config.yaml
n_layer: 16
d_model: 128
n_head: 2
n_kv_head: 2
head_dim: 64
d_mlp: 512
vocab_size: 512
activation: "squared_relu"
norm: "rmsnorm"
norm_place: "pre"
norm_eps: 1e-05
positions: "rope"
rope_base: 10000.0
rope_fraction: 1.0
qk_norm: true
attn_scale: 0.129
bias: "none"
tie_embeddings: false
parallel_block: false
extras: ["capped logits"]
init: "normal"
init_std_qkv: 0.0391
init_std_o: 0.0
init_std_up: 0.0391
init_std_down: 0.0
optimizer: "adam_atan2"
lr: 0.003
lr_mult_qkv: 0.4
lr_mult_up: 0.964
beta1: 0.9
beta2: 0.98
lr_head: 0.00593
grad_clip: 0.5
warmup_steps: 545
schedule: "wsd"
decay_fraction: 0.932
decay_shape: "linear"
final_lr_fraction: 0.0
batch_tokens: 16384
seq_len: 384
doc_mask: true
train_tokens: 137900000
steps: 8417
dataset: "wikipedia_en"
Each number is 128 + 24 x the weight over its row's rms, rounded and kept within 0 to 255. Layers, rows and columns count from 0. Numbers have three digits each. The size before them is the row's rms in percent of the matrix's.

# up: layer 3 MLP up, 512x128, rms 0.109, rows 331-350, columns 64-127
# down: layer 3 MLP down (transposed), 512x128, rms 0.107, rows 331-350, columns 64-127
up331 038:140190115119105141116122154146088127139156120115137141135144117135145115118147123097156126092139115145155140130114112168147164078115088171117140139126160063170123204108103095095146109142100141
down331 031:125110079122156113151153120144120155149140179143117150133125138165100147124134148075141158154112138099140195110135127121089101130095112116142101123125121157172138089129103114111112095103097131
up332 123:112147123113148117185133168102092132145157100118144159163144106147130107108183144139170109147142103150160120152144118199146150175140127160163158102109108129160157141131121106091159107088109123
down332 134:099135114130108144123125106103117202104101112155120142143132134154090129156152132101116131150148132128122138144124141121178138155115111132149087114112133148101125119133181151134118145122117102
up333 038:151172125164124121133101144147090106122156140113123125140140144136130152066158117103167101092143129163140158173118130170132153155132083193133150144132156095143119150120106115104139117120078116
down333 029:156143137102142193140104092133151167108143145118159159093120094110177122097138122128092101126119124160135093134152124137141087128162129120159110136145132150133117168126184136146094109176125108
up334 044:125161121118109147129104132178107101111120144103147111143145153160172120122150133119153095091174111138097124131128097152174156143129088183119144128165166106121127158136106116090149086148115128
down334 033:151096139113156108099151127101132142121162106120139093132119157117166074153068118152145165094133158183117175145132146140124147135117112124102164155114117128074136140118163145106127168136102153
up335 039:122175146121139110134116121169119102127115128100116129150161140114161149127155108116156117109153102172121151163133074161157142123122074148105131115144152088149131131134093100105155119156089160
down335 037:107072138178097142146133121127142174118137127122152095076124130143145140117118117121055150127119090122158130107120157113113125156140108111135111096137122165131103139157114168108141148109129109
up336 044:102186118106112133150116135144112126126160122128128146155138129128153126090171146086148083087122112134128128159147092178174166111109083150115154163112141129168133136137116084109161088143098124
down336 034:094143114154095089144136087094151119170111090128105095175079117167149143104135102094131134100140141131100126139133105114175113128137143147102115125144116176168127126140135146093120137132151090
up337 103:128143085112138130104130128134132133127143107133089150174145103116149129061173122086116089122147150134133110149081118143157126091095093148124158163149155088144166131090129121106112116128120117
down337 115:112094131103122100107128152131105146158151097078201148158138091125149133073135143119115157117140098130146170153107146124101084097147151144140142127145143100098125096143151148131118146147110145
up338 037:161187143162129111143119120159118088149123098114129144155125126142172127097144098103138118100151108133107143157109105163135159136130087164106176136106163065146125150118110099112170105122076151
down338 026:118130102114092121118150131122150119089145112154138123111118058146095114160109132101131167114136165101113139100125131150138105133089134146107166145136106126121141113175115136115149167168160106
up339 037:116191099141112107136092147155121116149162149113114138149165119136165122070134114100146088104135116123134149114166108180144145132137085184140155109125104095153133155152097091120150108135094092
down339 031:142111127130123169100122094163121102130134065159158140179103115116121112126133135123143091173114133125118144107124129149118099127119119126112123115130155161155174179154173135093082075120103123
up340 115:098170164080126131171137124147115112150155173111134154107108141122101167092128131130125125073130082114149136128168142198129136132121095160091137152146159145162142121087081108114113110141117123
down340 125:140099148127129148140153097069110090150190126140152146101126162143133107123110157123116119119085149096182154118121132126127113111137131106112102160113133144128110129110153111145081150105150097
up341 116:115144127151110108087139161147136134134141164096118149136129162140135097117152097117140131118190163186130124131125097138110122120094106134139150162176165067126162168109116125120149134122133131
down341 131:110095129129127111156112119120155139184117160100138107140095142139069062135119096142090137102088125121121145190118107102150080113134127127091128109113126130124129148150124102165130138114119079
up342 041:121182155136137092159152148168093105164128116115094124126193131120130143122144109098127092122160094111171126148148065161144134153108123188113126110122154110154110163106120116113131137126091168
down342 032:121149139138098139141110132132134110115135130202134129127081124150098149112137104136102168145143143145121148111150119127125148142162165121131109136154150174094144167132140099115141107112103114
up343 135:159122103107158115115166137130142142123129097163103115164137106141118128111156170112108076125169138129107133110108077180120178100114119132102133152138102136161148175151122103132122125111167124
down343 134:135117140161124088121131140126080149101113099084147094110066117109146130086149138131105152108125131098123123113113109151124140138086130142117108151152137090121142073051106124136104111153113114
up344 130:125141089123097167108140107140092109107103148130141124100097100131094127077154084117147117096157128129142132111110128136139177152136107151153151180148146084101134151154126125079178077139111141
down344 137:152089106180121096122087148167085108102142161107126109145168112105124132147111107167097123164137130136079129116146109159167115156151090144146121146102098164116127123101088119144135150096119112
up345 155:110143107108125123097141141113131149142115137151157156112105103098119119126140108106150087128153135142134147070139137129159136129073117143114169160140127078146141173126093081120129103137150131
down345 134:109072119160157102143135105135114111130126128078181149152161123117176176113152118112101110120129115138106154120128175115112073114132127128163134131124125128125088126114131155167161111156135092
up346 040:144174142109141100163114163146140076147150120146118136121162117131147119099140097098172127097168107148116132156173101170168138138126085166112144119148128097155125131153101101091135142157096106
down346 030:128132101141092166144151096139162117122159150109138097112136132097100092109095103148125117126086114126162115132107118156165102136166153121175117116165143122114135126121109156145104107162126117
up347 127:160127095107136124129131091107140112143133131094102148128104107159114128092123142118093109105152131139145125165131137150149181134122122152094132116131131134163151138108118134139087131079118134
down347 129:107134140120123098157125161143148097087101141129152109143180098099139130177104112159104123100074122123157139152138149113125169146115121092131114115163113174102096144159096136120124143145175148
up348 056:142180136133130137140107131165124096120109138139134144122157126142172129068129122101172109098169136150145148145133094159118173089120102174100147152117149055135138173147104115105137120105087139
down348 050:150087117136133144110101114086104107105097117114154108097077104136096148172153132133130171134118122143131164133126077163146148132118109120173152143145153172126095113138154135134138135141093102
up349 140:105143153152111127122131156126152126127126124114091117123135110122148130120142094133161113128119126112152147137123105165117136120101096138167143133117152125190170132136156085097119131135104098
down349 137:086113115145102120099137116110068124142126094168147138100103139173122112123110180179153176156105141107125097095121139124113152134142150151107131120148149095154125093134096124150173149097153185
up350 134:135144083133120130120093117108144132096139150120122116116124107130130126120136070145137106106127130150144152165127120139099161126118116162103179119155135130134134168133137132087161099163142105
down350 136:093064117134138120075076101141124112090134142089103114098092099119156147112134126114098109104132136150138116098101142125130147158177103148117150146116116140109104131084150132128148126135143113